python train.py --qk_norm=false --init="orth" --init_std_up=0.0305 --optimizer="adam_variant"
Each number is 500 + 40 x the weight over its row's rms, rounded and kept within 0 to 999. Layers, rows and columns count from 0. Numbers have three digits each. The size before them is the row's rms in percent of the matrix's.

# o: layer 4 attention output (transposed), 256x256, rms 0.0664, rows 205-255, columns 128-255
# v: layer 4 attention value, 256x256, rms 0.0686, rows 206-255, columns 128-255
# gate: layer 4 MLP gate, 768x256, rms 0.0835, rows 0-1, columns 128-255
# up: layer 4 MLP up, 768x256, rms 0.0778, rows 0, columns 128-255
# down: layer 4 MLP down (transposed), 768x256, rms 0.0741, rows 0, columns 128-255
o205 087:502476569482502498582479510461505498395546498485476523524494490474476561510575497524484464491512509435434562505517513510519433508504542473494569541507409480534523510477522491597563471481456520488499598453481542473524536381524529430471525425442457514473559489488537504453498497509535400515465534584528485516450499541499499519412449510468500497422559525428447524492448495547523488489495
v206 084:540507517449435499450473504517529446500526523511581497496446446463494504471520550465472474449556534521533432616494480469487526516450454543472457496501490494546513521459543517473503518524465417525524477481462489503487545506477455445496554531529495481484535539525464495547448518558448516507452504506478489515459501565479498565511536490455520485376480461461467575478514473530487449486501
o206 087:485524549531467486546551570437543481528507566521558482518466505530562446534481472405477520521516556557514420518517579427512514479504496527461500499462435522474480470418529460510390507534527559477431564458514433439522466546472438535530500517482511513453514551470505523461535531529466555548439533528469469483504546548510516491536473424512484481431494497485423564554578525497483553491541
v207 088:475474480495486475465364467499475537505488510479449527544521460537455483489521527491523481442489421470465518540512524383474434561534527443545566498501543490496438440563502449539491419576498464533515469536467525500479521499574570482478451502516452518506440536484539523527568511453497518461455462479499488544479529481469446496532392423553425515513453517493524438400530498453438483512476
o207 089:477477568493547444476501461547527531530512469504457624520530484496438548507449564529472540460500451472459483490511466450476497548501476484517591570569521538560551523487494532479465467476500471522482556443533508539456602536482526486466538460439496520459481450553528496547481528513503557495527484486477513414610452517498571494480514519548453496486461550577539460510513515520454449489502
v208 089:496527458507521506504548527545616529478545512469521517536550485513462577486518457480506499579457490463514512532496499551546451504501494479470500498513488529526442542478435456557519476475544479457524500431527438614546507478565464509570512431534530560505419500497492476527513443461476513492575478549527545472549541523499560515471511491561544400464502555484539465439505533522528593487466
o208 088:504479456429479475539435601469448523536482456499470443502477491454476540513519547507538468502532536532518482476451459552531474462564443509543499542475545518440484463562407477505411517531452426475471506486451534472489529459447487438534497568525564487501495472494495439494524537515455464456515516505515485570437493489572475472479427504511545383502501513497509554474522519474511520439474
v209 090:455473469517506521552536525491530496500477524531467487499495512472498588395508520503466478515445488609531451522495495506497527512493479476520446491482512495469475513490588455524444511588546439325500481489458504528559492495483503482521526544492475427528513521459515554566485489546428484479496472513452479554398472425508465491519547488424508469514552548482545477514488550562517464449432
o209 094:412525589566478552465488555419491525535511484523474597478538460517554526532548584519454553565461462570504431480544442515451537520521476579447513511453521569490455547466493504499453499444518543504479519467438503520524522517480441548516436528517510440549499496497488517510512490521435472509406545570508447505425560459482453546536540548509475476493548527534446531535511472538530520546476
v210 095:478466528487485532459569475440437478510484553514533504446455501565525449533567516479510566513479566500519435501499470503450562497451537469576500487419460483484469457444562533475524559569472473463462525506457535523453484499427502421537562490531498478432505555517527477471461511496450493472575538435477517556526476420389490532544535569493562520430515501473472537539478455441447538515483
o210 100:469479487535481520462479515528463458545434528496585470475501543557525447479512451531478519547485476521479472544470556479500549507468487544539440426455456503491469500482525506448473559486512574492495502517503536451530517477478474492543490479480490526527476594497538532558523374529488505459421516454516451525520474398512471545587568601453494551418487517491485489594556428515474495495496
v211 090:442506493540488500540635495467395549474511469561442500544495484488559567492486479504590472511593515488485483516564494510466524486471546534530534506552455521505412458491479529573460529558541526411471529559533508558514496450512514497540500472520446562475462524523537565439474452517505426421524465510512559447409545470538485476525481437495498494571519497525528472463476462535479575500489
o211 093:466468484473471577440490487494515541471482535494494464436547480432531600518506492455507471604531489532444516479529486437470519504490496480551551458550510498498510569514491465483482507522507510460426495431494505500506482437444461492502534567515474502471522469547516478490496475584497458495523483466542458522526552543524508504494487565464511512497471557429513453529530455501487538465487
v212 089:517513522518456523551419434534521482532495551499564604473465476446497500537530428510527440537481549454409538561550481465515490478537490538541518523470523474453472565443519426545515495478581525475490560522474512549492462464524535488452470465557473564474505491539541479540504449528495516554496469486433527557564470495504492581535508555502505558495458483486495439436495554551487521492490
o212 090:483505520496461503489472476563525547496486533492502502489507466424504541503551533535496492461499520445427491476500540548578494531472421512529464473507443444450503430422453478445497527493467526516545520489452533458489494457478505531510555463486452543510478534513552498500509542548486441531456493511488512502541480477497521507557431516485570498515570541528456462515510535495481483496518
v213 081:492481515467441472509532498457476501529484511521528566469537504509557519531494546528501504459527495479461582385487475510520457480487434490492471524432414508477500538461500423487505566497440473557475477460412518521479567454492482530459491446518440537541480500502523504488551536491488544535518512466470532504505420584542420530457477528522490548557536577497552534539534455559593533489444
o213 084:530511456509481502538550491474507537510471416507537505490524450445489502487503522563466464449621595500512449447480493600509449513456446576487516432487455464505555495432528523528533495506478505507484490494456550467545438530509526587405412490508477502520472512509525466454476533505462483528487503505449491498541463551466598487494490445462401521555470460554498518406564489464592464518420
v214 096:464560492478491514533453550487499534456553430544463460473489545458488553435434517552492506558474454519476432573500532435510530392542447453417547456589451507518553477553514503525542504476428489494503566517488556543515557477526480540459550493496544540551438461497459510504523469531446484496432457518471491472516512562489515464524340529436485477486517449528571490480523487567482547462480
o214 096:464553540456452469490481512446508521507482493495410462527546519453550505573433493493483487463530474538492467532540510462409457476552497551441500524484484469484516426494496490594444506468479484556393503464487494528517419479479455498525501600501510465477510512516476538504511539539513498496543544480504442529507669574508560489485466474467457415495519449473567486481566488434492486463512
v215 081:529510522491527445503529501493476514491530441437419443507529481436561575476528447549495504517513489451483540474487472510562460510533564467493582530464496547497489504533503477406513481519519527430484526533554528538500451445568526466459553483430472530544502467488499523518493463471479523621505445495500512488483503387461502491436491544557543468488477502491529429441524510467463529539485
o215 084:477510445482483578452476517494492487554443505446509476483549495470539515580517549550507502472515478533491481502502508502493445547517450482498528526510547405505510539457473502405527456475509525500489486558495479557494516500484526515473520504485526545586476464510476449403429505505486487515510433476563549431555516444536546443492469541449447492494483528476502459447495443512511491489444
v216 086:493468537470532478571476471512506451506436505490525424531514514441469560450446497548471472560547521546492521426495519493471499498557606551438477480493518498541539539511497507402469450486540468474504475464479492547515540462485483495498485484567470544536508490523482500545543449612467466569559531498544439539405459497523541582474571475558493433509453516496477553428500563605551539529540
o216 084:499557448515474470554554466399538439553450508479429453508467497427428616584474546523520510512507500485531498484516513556475495516549543499417484564424569511573487501435523493495491490401532507487567516483486493454500527502537556517494507529551499495561448524466561443515502531473523518492506511566490580520431513500444485537544500453541505494541493584499601499499485472570485549480555
v217 082:442528536534531512438390515471441487575504481535475500543586436475380428411580429511527467504534507464479543508481509546476470576586529504568532502480530485455476493580480542532477477478503481485564465585546533474499482497548523482488575474542511522393468429508462462448426468503485518508507471500532562488478533499487543474439482497507539455507484478525487477498479522546506420501529
o217 083:525495465505506392501415521486472480519561479446481487479527495472477456496539474531529520540523540495522481477513560462503592445508521462498543480476549544454582531502510512485517486503476507471553461453515483536479486453505542466531516486500536481453471376479342538522493541493526593529540522495524549541477580457542473468522514492509470447545530514518567495517468508450503567481491
v218 086:504468495531511481498445474423515482521446505526544557493516472484490500517463485551526526449523482511512429489532486508506539472501501463497453476466510489434515488455514469496491615555538594516498457523491513496476482496428521457483490548488471455501575458496478501569500566485465501479544524435556536528465465494473504505555409420505514418514507534535545402528472492507567491411513
o218 092:516544508523569524534483419519571505466590480544567494553505444564513593491448529545459563538474380483486482492485484508493482552461510554536513487504462457445482530491532503443496471453505527487545482526458514559478457568564483501497544452455500528474498533485456495531557484517501446539503527470576449574490549476437466545509536592534623505493580500551533453533473584522523479523460
v219 087:510493494459519520511482517519482446505508512473500542514509553449446465422554508520423488422471522464538485608511538500459514489461479507447511476562481448474545468514497444543562429508530422497473448483512493472456521547464495509550489526447561530528504537493544537555577458525493494485429495441509508527516484482536498504492504533436497568432492547425505439453499515423541491543506
o219 086:448491564525537454476463562502529519481531499499560496476497526556450462497486472476431574446514539482461460565513615456440511503445496501498362565465481542546514503551579517542531462426473450456497505507538442488499549557486494461516465497430505541499471572443545552533441497451519511459546492546437536495493496485497490506574483517515479525442499560518500450482388541513468595524505
v220 089:514478541498456511508471500475514474449462564538564584492474402602515510463551497506472448491463496563500544550479537481483463506494576515534514485492514500454573488510462479516483513469475520472498469535521542522585523422524513528437452454564461572479479452470522495442491499467485510533498469488572558539540545566483461510535432474448491497521487439467521526478491421507478449534539
o220 087:478433459459447473564550480532465471461409570500483484501485542573461502550502469428568510443530501483513553506569558488497493478532569489526440487522510456422541490446468561484482519432417470496470532531529448569547540450473554444498473514551464504520422523480529558569492524533500495542477480517589513511439501493446516563519480479529463479484515546474547447462490469518518494452512
v221 089:477554503462469519528519475439480631483436560484488499479452484499517477543479522558551558579525484448496492450465460515493426454513562517530518547421496507530458520450507481535486578504605461589465463430414526522515513443523476497563505464470424513490522457512489579490497472465475532549562530469523552558544542521504470475476478446513484543557501417585544507425492471411513578488447
o221 092:481504460437485521486456476528473568521487501547479460513476510529498491509457494528491465474435477468500538474450503555489469483516551536536523517483511434509499538427496543474539472519497492563493463495476481542488465486520407441567468499481537527574446545555460459454464441515557506518444557519567479529493416517594601566491504523495470487521470467523522484464550505465521459513438
v222 087:501495568516491510546532466453492508535500584475533579527466500511542495573426503466517506535455481514480542493522523565493490486459477523450517499415537451457488489476556480460556499491415559505557481507506467535555415463475513520479429477541479415481549438508533525500560529503513507514456525536499510497494459523501447595565493472408530451500524508483540538568501419577582469504572
o222 088:471481491470562621514528443506473492519500544538496469516435485517486521531467538497570505478508518475505504421474488524485463504447498531528466550546507412399514532491511567446597537574449510470540464537578546464515416539509548555476460469479470444506521520536561485568501499465444504481455484511471486520558473423403556545527484518425513513465527523493559515538479556514519510497554
v223 080:479496542493416475441453517432518442526546604469514467533506408473516500492438513446425486476492514498544442478496477483445537477458543405473515533498487535501495438498450499468488499551417498444495471486554503522535542548433482506448464481464484478436487556471475519500503527474436531493574466476536392477453559438439464484436542506476443489427493490496531474466510504533476580507496
o223 086:496484561535478464475479537483551533626458504496539456502439576478492481462441490477516548546534488594478444571526500470520533477546478520503518493505502523457456469467523530425401567516510474467491435494520478466469591471472494496450505547513529541503497559487489455545480518460453525492465558468525417541494565439467463467494542446472461437447503435459479539476457442558488490487529
v224 086:497506486525501527500462577529463535506500491456566487458503504499427440542537496522496502379457506480463523581508548444436436487492485474471546495517448474430472522560482532536416505456473467566469527519526521498463576516490511498508534446455516444455495511497521473547504482529461554542542457480453531503552513544474491511427450450475414571344478477556472502486528510529479569429467
o224 090:525521591462495429479474501478467546516511447556444512613528484521473516438518498480474525464524533500522501560525554492495464410568553497525550457453471522463576437523478482500465476508453467510458525502535495465517590475523427516551511531399530505473496500474482520469473494479520511582459598519531411510564546536495503467530497503469507525447475447476465434509550519517481490525486
v225 085:519498407466467531466499474580580479572554435425494465485495543498551455502553480500446428543530437470466476496491479518491536504523584467506512500538449593546485552510467523534420477542496476497497543438517513524523568496473492552524505474518452454524540540552471508509506412534525520546489533445510467508556470532467486539430462457513487346479536532504553488478495508545528482440524
o225 088:553497518545486516529502609462543565609493488532396481476475575516597548483493514536500549462514570515546437455494474485496496498507464463444601467472533516481466467543481510494407489502509445515498485516487486445480504534482468489473469519470574460601474443508519526495518495541501446462480481547478518527478529517481541451467532514474485422483461536450426489445511505445532567475502
v226 082:481479501464506525478482517491472523543515389455428473553431556544457468424510516553526499499490514467472482549451575477509504571415473572453488515517505487566566505509560538488450512469406484508471506437482505479494521524530505486601517499530442511494495536500531469481487476569516525513453443530510577475483496540436524443484516488469556480450527615543562527453508458495545477471372
o226 085:468493499506519469498456566458512423482531453510475458504581507445543464456489503497417415509581565472567465481473557484505521520472494580503517536427461568547537490528515456519495449493497530452472530469518470470467398503583440479549475460427447488482440490476564521521467473529465497558511464484478584454481534467537509475485474533518441507443524585522513556569485510441461523448452
v227 086:473543495476467503441477463459488522556502465527527497491478466473450496522478464460507588533474522387522497517562509471484496543521593492533527511522505443531521464431498605445551513468550539449468474457498465513445504516424466482550489462547524537492428456510494474515462499521541546504513482533547535459496517523509525533499479466510437476456484493530569529568495530504446514472627
o227 088:473480452408515522493506533464511535517435577470468441502436497539499500508538496468578505515515439434512502470496489458468525473556509511532533480477526422482463445544434472535533574531539499492511495487534544468477520512475477476520564528535537506496561550525513444571541450520507568528492485447646456543463469494475535496542481503449499493539536517489593477567545416500516509451478
v228 092:533462459491531493489493466545477446530476451490463516530571445477479534480456500514520455480500434500572550434509463519497500468476520451512525492496495508534478485527499496494516513501468495539473444522504487516522480482474526519565547524445559514581502512517565580558517449512457541389551483445541551426527514587490499520525436481511511423604482455519483462444459458499531523482563
o228 090:558518475493550486524481489535491452525592470483515466456482567466465570548493529469499473531483459497551497455528523495431545565490475487473501618466493504529484518518512505524506457476421494519477531503497528509489501519455550436446502539481507511524427439482495528500518549514434441446551507521484479526530508479463440463482470471539490451532547468466508516560517486491470463454484
v229 083:494509576509467513500484480477494493469487520520529483555479482526556515528434493464543524462494508520445565529605520497484452574470492526533518468483534409453498491453512473462520447463399512407515506535645493539431552473574502472465544516490542480457522461523571520453519448488454507533556520475571550488461455545473549580563469513509505528540465518500469444487509489524460497438484
o229 090:488458521433469477512474556513566508506519537479581487557432511475483614558515528503560496557497563462467517501502534469527473551469526495510541421532514499450527469465497504442525511527513469469502518456517483491498574521442521564482554496465562530453550466521517513429512512464439453537504520511505469530566473461449523514469532495471486435528459498518526480537547561513487468518520
v230 091:544490497488538489505450566503420538515506418543504469465573484517556487543512483461513503493533496485493418529526535446484604552502526495503462488497504507506475488562488550467529484419544497524466472504539515446532471482461493523519545528518521520555489487541505482526508492484497534537544564420451518550490597536420489513479416518443437567480499446504492432479500490514527554570577
o230 094:542514457494479486455489472446569430498562478501407503531466499530543535502479423504489490475481459477429502498536568490504549493531543552463569518463463553547467471481481463545504476451588498530423520448478516487535449507504452489518555541440502533478536458560461510518562506511519534488484472492508447540536535478567502507537503477439513511435518499472467433526510454495460484503534
v231 090:451486534531470464464542487432450490461497560510568508455455492472547454479525477400535458427464489498478383527563487485550458574537503511534467482626520447469569549489501574519509497510587538397480511434483477524429548524476535462409493484448544465452456443486481502466493566501484467485488544520535544502534548489460483524531479525488511595475468479462509477496506510531516580407580
o231 092:441491558498537469486495487425488495441517533483542489507473462437549482465506552454523476438448534472397542572527438505501520427499514432487530431565516425487510555417480513487496496515593481499447506566543510487468538460475519496453556467489510470474583476500487496512484518415457526515496503507551446508481486537415507534448551463496567538504478514473551477458482487487507543511559
v232 089:496497502466497492517513445486540557420494434489503537462488479437471529526530523545488491479477534510523484563591568473528538516496527463497490517467413512502549443493500449474503515565489507501535490459470481531521546474433502461463454496495540492472570531499520524485487506593523465544467462452551520576484448488410499497456485445507474512581474562422552470548472477511541472439536
o232 092:418477560511493527564577439477580529520549539574533497552501444543503564524463509575428531484540521477447480515504503479464473521451551505514493489464470445469541541526556549525430510478503511531481498468482472555563546530578463507478441477462474467553496491527563534549418461573538472524542479464509507490493501494440500528517516565544435513513458554532519455447476499543511527527501
v233 089:426463481491564568528474494493574541455454548587551458469546520495574462517522473515498502470448483521548457592535491577537517444557546544473483469491506566524539530521540543508458507581446540551479547496477499536572522476511487524559516463524541491527575523537495489562450494553509459507506548540465507522472566532483524459536477448512441480520469476496478471627509457577518498433570
o233 093:512493562481527499499528427474467579488519573524453543537462431525516535487516437516559548523458476584514505466501419515570506535547558452514481442499520498465473497564474489555458502508479488553510543611484500515490526503532534469549491498489527431536462519492487499542570545485524480473455504607500478536448491499509509462448514560476544475548524532482547523527513482471511497477548
v234 085:538514532486509443592441524484530610446438498468439501438529468464559540516509492483510489428512463448504488580558505439473482503454531466516478491505533495504491477521480486480408489473515469511568608503511513442530540538485564471538509402431515488498512467444493535462436543508481522536422461499436538577487489504513494482445481468536488524501487493470407454559501531451464435505454
o234 090:504485539530466438502533486530511536483469558447470591567499434553492471580465518562521491458461445473491454541517521528539575488488513490500497491555542487466466503516564543485434492505516559515468435487511485509473537492508445485533506476498515509478492520497532463516393500486527551515425469492540541467498493554507511489449504531546446511525536440504515498442501450444503441584460
v235 087:496491528495487517508469553548563446443498453427491476566535545461506460564528492455519440575489540472495528475470392418479496499508477508545584482616497576468479470444499445532464453504513509567435507495528548499499486497564542543514475433569455488570492504516465475449537439479522489531535494499475476605530547512514513461572491515530471504575530521490450442472509465561568477467433
o235 087:515574478469452514496445476591467507498493494537469546533555454455509461464477501476535536540499479486474519475542490508513464482445519543523546501498496542438498502495465459544539522449534447551451566501538484515450478456495495449491464515508468490540517485531516510498500496446516405445588527552539553494515559567610515494497527529533444502482467403459452527498548503480474496442533
v236 088:514484589495499508516420444503514492477506454451547527484537492484475553563452504495505516490577467523483485437475519555579490383456501462520510511572538539500508520574514503514513514503456524526526531562517517465491497538547532467481508506528504567531472586505492536494473450579438538512522577519463575549515494480503532502539520559539557442539493601548573617563471436558537555570435
o236 092:498480462497466526524543434505515424489531478403496530507512474469481528496539572540530382519530475525499506543502591573531513554458449561479508562493520486438486451508478500491429473508455549475462483510506471476523440544491568517450433494499433520452512510515597479512444501560507405478538463435484523486459538480493471507513512541485496471576564554525581521547590443534510466478503
v237 086:491436498560432453456435570472486517461479491469446431471450508476586515511531488448520391486519473473467488520548520488476510505575508412568489548514486520525378449552509502485483482513515507495473512486507459527453574507476500494496465471484482569458480580491525539539567477500445491493508505470479477565421434473477484465481509554647465544518476468531525579466509500574482504461517
o237 089:536464533560425481497472494513594541469530514431517532467511505454515516478523547495581476450541479477470438528549493492474520524528496516457575564531558486480491533409496571409421540491476449545444497404503474428477558522426445540531490499507484484505505517493550514500424520517514493543554522480480513448544500511447468499506496528535473452543454514486472498447450480463496521487596
v238 086:463474541462507500481533488560460446551497505453512509513537473554548475498511507467526529550523486473455437532505508499549479500475427466524489516399558528483435465374459422529469482424504431529528437493577510518481568509471498495494499520502536444435510456518455500525493548517555548429454530475425490537569518525457515505505453472492488532526499476526448487474489460498529439518557
o238 086:542463469519478461552493559529457491509563493576541502540457517496515491449469515508585494529417474457507444465490509470508510476506489537493516567490496489583481512401462537504519468477501551486526517468512591489502499516491432534476550516456519493455428481529466485468476471509505484490483549530404483513496561569496545508544496464463557503528514492529466493512462541488549538541592
v239 084:498528430484482459473597480451560490554497532443511450510499472513518488493531480523480497497516427551579493493449430506560504482486558515522503484425421594520537463525486468450509554525506510486493557508483481460523539461506555535526509480457459474493526512479423512493466542517586494459502451602558436479494511500451522445486456515530477459531522500504526547524466569551479538498487
o239 092:506501515516476537481531461472435572579495488546509486486451495525525564528469479526458471496430464582553457516478380507440537472455470471436497530443521440512510588613452538530468484521529462555514498550486518562461384560500552461505512500463530462595499531506462495487521536552504463525474541495500516472512514565468449482541525516501485500506533445504492516483621452526521546543452
v240 093:567505544481521551454599568551531436514494426463460448549551515433520517574481521455480527529549510444545491503475467540524500516521512460585481504536473494527481502507533562517515573510441534397439506480534520516434516473612476483556450524512462444525494545506524465499538474537517470434468511537528486518515522516496559487503530537466440432494522504488496469562484569463482543475488
o240 096:511527463464502497505446552472529469513435502484579456448539574511529520512571547455497527579541400470528554464519527483488542529502499502517488422502523533521544500543461451526549525500472461465525541561511466549485463472469491550541496500489487529497485604523525554495565489474517469394503470483520549558387478502565432517474473565504409506515485494468526527470534499496543548502523
v241 086:499503558484571504538509538520549538495507527498515484471515527520599590512508521537501489481452478588435431463510501540519537493560521557562520510525500523563589538495506515446539446434450457518531526478470484417439467561455518479460512480518548533496463533471532522493552493494469497470491490491516554563442541518491527544463454474539547504499535505500541538537497393519517552524591
o241 088:513473460504548467437494522495537439508465477508510491482476493480488530517400482516519524473505475541544502504368504541502518488501472508480561499514579456481459497473481576501413544493517544448466503518518555448502499513486508497502407528530563497503449507497562477513517465566413536457476568531473526468460530476433494519430446509449536478524554477502578550543522468472485474466537
v242 084:529518457487478491451572522543453507586475400493510405436481471524521476537470521540478478511477495432530498490452528548540507472531486455448509522591502513564510486455490500528493537512457531615451443462576600451481493479495475508528499539590526510489401512512504518508517499432554518453420519522525511564501437521472517463402510456529486555533467494481527590510497539509579490506484
o242 087:548519512593490489522514533551473477556514540512488488432510512499496554396485534511493534515516559483536524438567507486443521461565513481480530473531447515570565489462500509532488523513449459572471503531576456537490507542512459529478487533525480514537464430432502483454492526527538506500617437523500454468537478546498433454473508505538486499580494530493463465464436535461524566544534
v243 085:552495514482538515590500460474566524446514554501540445503584462527532589539539553438522506503493482378518493412564461497491488551536559522579486481476513528513538494484486432435517438474574551476526479484537493524462462481488475437410496456492599526513546472512498506496484499501509495527544504558565547502564490459494473505459461538450469531572479553472521413442467527498538538509495
o243 088:472464504477554508481529449549537512504543544479546477482451466514463572508620517539503546467449421414456635449493480549488515542462546463478526513481514476500449482491476561499537542534537484507511516475487531512513547567512579479457538496486520492598512502519540466483542466481495485536447513507493484485532478450448457548469525471432551509525543509498546511477623456539497531520459
v244 086:528474530442538524454440511470463508572432467538477483510492503555537549455511495425481516458488446543484498468538532503485534545556577564546507505551511446514514483482549464479519433418490493489507482465459529508460453589465545480474519554448541557546503416493479456478513479480510485491487467488493485535513479425504425568524440493539484485498514601502502436480514459519508471486522
o244 090:512461553485549519426476497503545466526505512493528536504509422532496595531501481539505546466525457444492524493500476453464513535433531552513518521509501464540468525478540515509525551461566517480511514468506569488479450536496540491455579483527502505565556431552496507567525412502425555524527470475454504461560491469417507545451555468516540531479585566523532469557474488509477447515531
v245 091:493500490516483473419505560534510444494482479442536485533498496395492485478470504431531459480503511478478518539575442505465519496498437455490500534449528542492443470508489519476519517467427488554447506505504501511429523488482489488495479523587491459394477541504488515452488416505536443469519465482507450489480463579491514460497552509577407509585414574509516606498513512560497550460506
o245 096:568509535551431406520486505547531484492558529478529554474480528489525511439530525512572469520550558509428445515584461475491512481521507494505534495494504548494546547455467486515421553547506428544456472431500477442485495571466459533486452460485481475462561460520534475483466559499544509506556547491473478483580501590504455492577502449506429467506417527530510551488535513538469584507554
v246 085:555545475500420504517540499547492438489499517489526600463465514530458516500571557491500513497421539462518576473431478459538465476478569556534590499481480509507534544534526445550430536531537453475503490521511495515493456449482483486469541456498520451542500458472486543508447463515472561556459481475456529526566521496496566526476493511534496500464503475555431532491498549517495434496454
o246 089:485542464507516509482456539508532551531536527487523467506515463527513480501559500522443456445420511499561565423524544500484425404491485514515499482438495480488526500514527564512544474566468483493484475528589478497518516538522413495496469486504550527513503557450480562427466539505469457505496470485489470472478464523511477499478455495544529487438497460536468489538595528484481539544410
v247 086:418497475472484463443480442553508458506501526394495499504479512508520531556486540482461505520496472461503491501495512520522512534527481503510513509496552527547464515478447496494517490513467484467423517518505603496488510449448444513451481501516501450480475549449532575510492444493398491445510458459448468561478495441388516506439516552510525532523471561446452515521495515498481484554566
o247 090:453498493594478521514548517526522490555468505463462562453512562498519415466516573465524488495498463480516461490553485549500550464462399505492480466503529513523467440446445527481473542522477539461474502544548483490539588513466466541475561493503550565528467555447519462512474525533415432458528509455517513448521452395422532464543530456470494503569455615484439502448498437512463505494590
v248 096:554506502551519513595581528459445504557519512490548568465487597524483563516499477529499578568468507527498497458503568471497498487509528521527495481394497491533500523503443498470537489494485475481452434535490487516510454538474460522542523478521496488508520481514489482522562537464484511542482514472447452468438440460456495504442544543433498591443544534512451413534512460459624502550492
o248 099:481522498540598505476443517461488438506556449475544456500499484500473516472440457560394576444467481574510532478457544582511477457477467502573473491438511533533463488496588560527632491489522502464507429486476502470553412453519437530499517487486474470521561545461434482527492442483535547485430474493438491538512479409544519516486512508452516551456441477540473489458486564485510506544444
v249 088:551525528512475521527519445431530547476525474455494496519457557602499531567452512474514640553596517574488484456491573567547469455429504446523506474536491469527529469486465512531542549528559508455501521416554544505487498538472521537474504481536461554542434430492488517467580503549525568451535522470477522464491456569501536525491533473434464549510525459485510516462492494531594512582563
o249 090:465524429541504609505455472447468443516498457469507460490474507551507482489486516492496493490538472452540521473451534555558520456498473533527463527486486510593497387483492505529523444469478457462461493479491534476474490455498538506447510536559460448502503495530536454531450498540472410428465448461567495531444520485478615485491503479465567546530529479525509443461529514531501493535505
v250 079:466462504506499516541520525503459441510528488457487485508489456416466508519521499572555466493525504540476465552487460550586525454516474468520536484452453440485575480448522540480520554480505492514576495552489539598461519476561497520452553542592538473510484528520545522467474522508492431487520493429513573532487447488511514484451511468456411530550504511493468519474488425576511503466455
o250 082:495543477500483423566507474526487431515560495492497445487529521445475583499495422508499538535531522504469505471458494565519449487520499483520493412492504561460592567469431491532478548475464554486501474498450491597549486540438546558495417539455464445504420459515476599451446608531497536501544521489498523526555561464575424547510454539502443514524396492501500528461498532509511506495501
v251 081:509541521514475555573586533457468490429545450449508455495482548577543436550529505528536523481487475475500562537459456499455466480460471576536498484510527527552547451461491540533433530582367449477565509507501482451473491528506544496477504522450492539487469477483465510475431432568522483499540447512488496449539473537481495514488439446580459471537498467481496516466527418467441531478440
o251 076:519496496453426471470436529457415542485497500469567476434539477496510516518520415509494479515450497484508556534526499503538419497430534465499452515482483534529535522474548474505522494563458429452504459498553469527452541553506530465520542532481516504426480506462500484378513405507498427483493540500590463454507527516502543503522503580493488545465540483467490501589558473488492480413491
v252 085:488480524536507438503509467502466486408524496463531483531531544519526612489514543529492565602563530474530548517516482534500506573481465475459531486487494522533404485441509473493492505550562515490434541439525448546393512492525535453517495484457527497520515463508515485545559444527565497461453504438481441460516517494548512493463485508557491502513507476469474420496510523441536438523562
o252 088:547520432535586526500492416482468496440482486464572471494566463548500509465492529462472525461492480502487516518458520452463462472524506488488502489543536569583548463511537520545480486520566427463527500452536551458479585463568440546471539539462533585505483472508506505418516474532525425471538528510507510467482543494562568486566468459565578528605432466522476475496495555491528557517570
v253 086:507518471538471481494472451455488503537499508577499400484541502522507539473516523457464487472588538559520476498499508462468511526489502469469498498599510494470508421461502446530512481539521558509440486460445510435565495543476509477541531496456476553453468451511532524542445503556549506445553499482503496460559465601475443472436482513476491504543558512528543473498515523425506508559505
o253 089:519491534438467485532528482511454516558535474556515499439531495550520480542460553510516541566562477510454462513471499481421562534479489542532441592539447571570474484461552521499475567552448467504461525442484514478519482445481498398477494529479482559442499447552537514527479434582531523507511504484577542465482507582454535525529461522535481505513565460494516514566481511488533481515564
v254 090:537478457555448446372551465427492577601536460513526463508487557528483379477445534513485494521551526480581585523459509480438524475483477517555467546479468492469506475530445492515534478471484511421481503515494485474571443472462453509484479418571479545469479473538476520524456508509476502525485476506479496484462485569533479517472492468539488512475489484497577553514502552521414459558498
o254 097:531422462490425547524505503493516566529480509471439504440434562517498449491570495492537509550512567490515450481576510458504593473534466501481477565473499513564536547509512503500478506536394459461487503406546461450490493496435535483512482512573523527480536493528510510521458526541531530510545422544515550515561449547471544527549474515486456442471504564531474479505500446524493535546483
v255 090:608494495526484468515456511599475521508509491524451488465523409564483473490532488508568498453442491474496511448428455493449560583394511519480549526518524524452488482510491534523489542516511493529463522542465469496391474502495531516470458539479462508536459528494524536472555515453509496487515532554453468482513459456517497507506484573488538495493494445546491519479506545496455478488496
o255 092:529473449589485554505520517578543444456497487473512471481531518526509437563565430506436502479458435396503532491507437520433457513513508509454555490515517556475535461578475476478487502508500480568494506518523463500446500515520534549484492495472505540525455495468525528494576484455492487513528431475475523416527460493553452435511466495507470548499504405464413504491526432486482434410480
gate0 103:457482558543549547469536487548490463483500480458511479531498467493522484539452572532501586562570446482486494504509523465497531461472486546497536522535550486466461427494490498494501528454513537463530405544425482564517515512528495526470532424426519514414471493574463491544459487527528499554429475545506581521531437479514510482455537564542534482464480506481525505448554500480572443475478
up0 098:460435558540543447543444485547442528542519477447567565521435492526438526500483541516543514501520434422504535480469472480528525486567528549517449500535514485487433485491414475473499448507514499551487493450504552500392544510530555505522533531527477594486518478540523480490462548528496566471491528449560445535480492457504497497512564561507457525507482540514530546493516437545554539490404
down0 099:455502465530545504426414530475507489557496541504515582506471530446486472444534523487470490561462492554502528506548425444497489502499565498440503512532459483561478470558483526488484440505477446482515576494515474516534496497427502444467553520397457492496545457471528441478410440470465451494517535505497506485546491474462525488473500559488522522540435487535546499488557550436434523380524
gate1 096:434477531584481494486458471542454520432468510538552517543530500478536541485521478532490503444545501475488513462511512551484509553488507523499554526564453487483523396507530482486423512571462529505480533483458562474506596498494527499469488500537550486477553522564490462514465545587482464483485487506487460470456469499461517540439521569531543465376500515546443497557514455561500538460499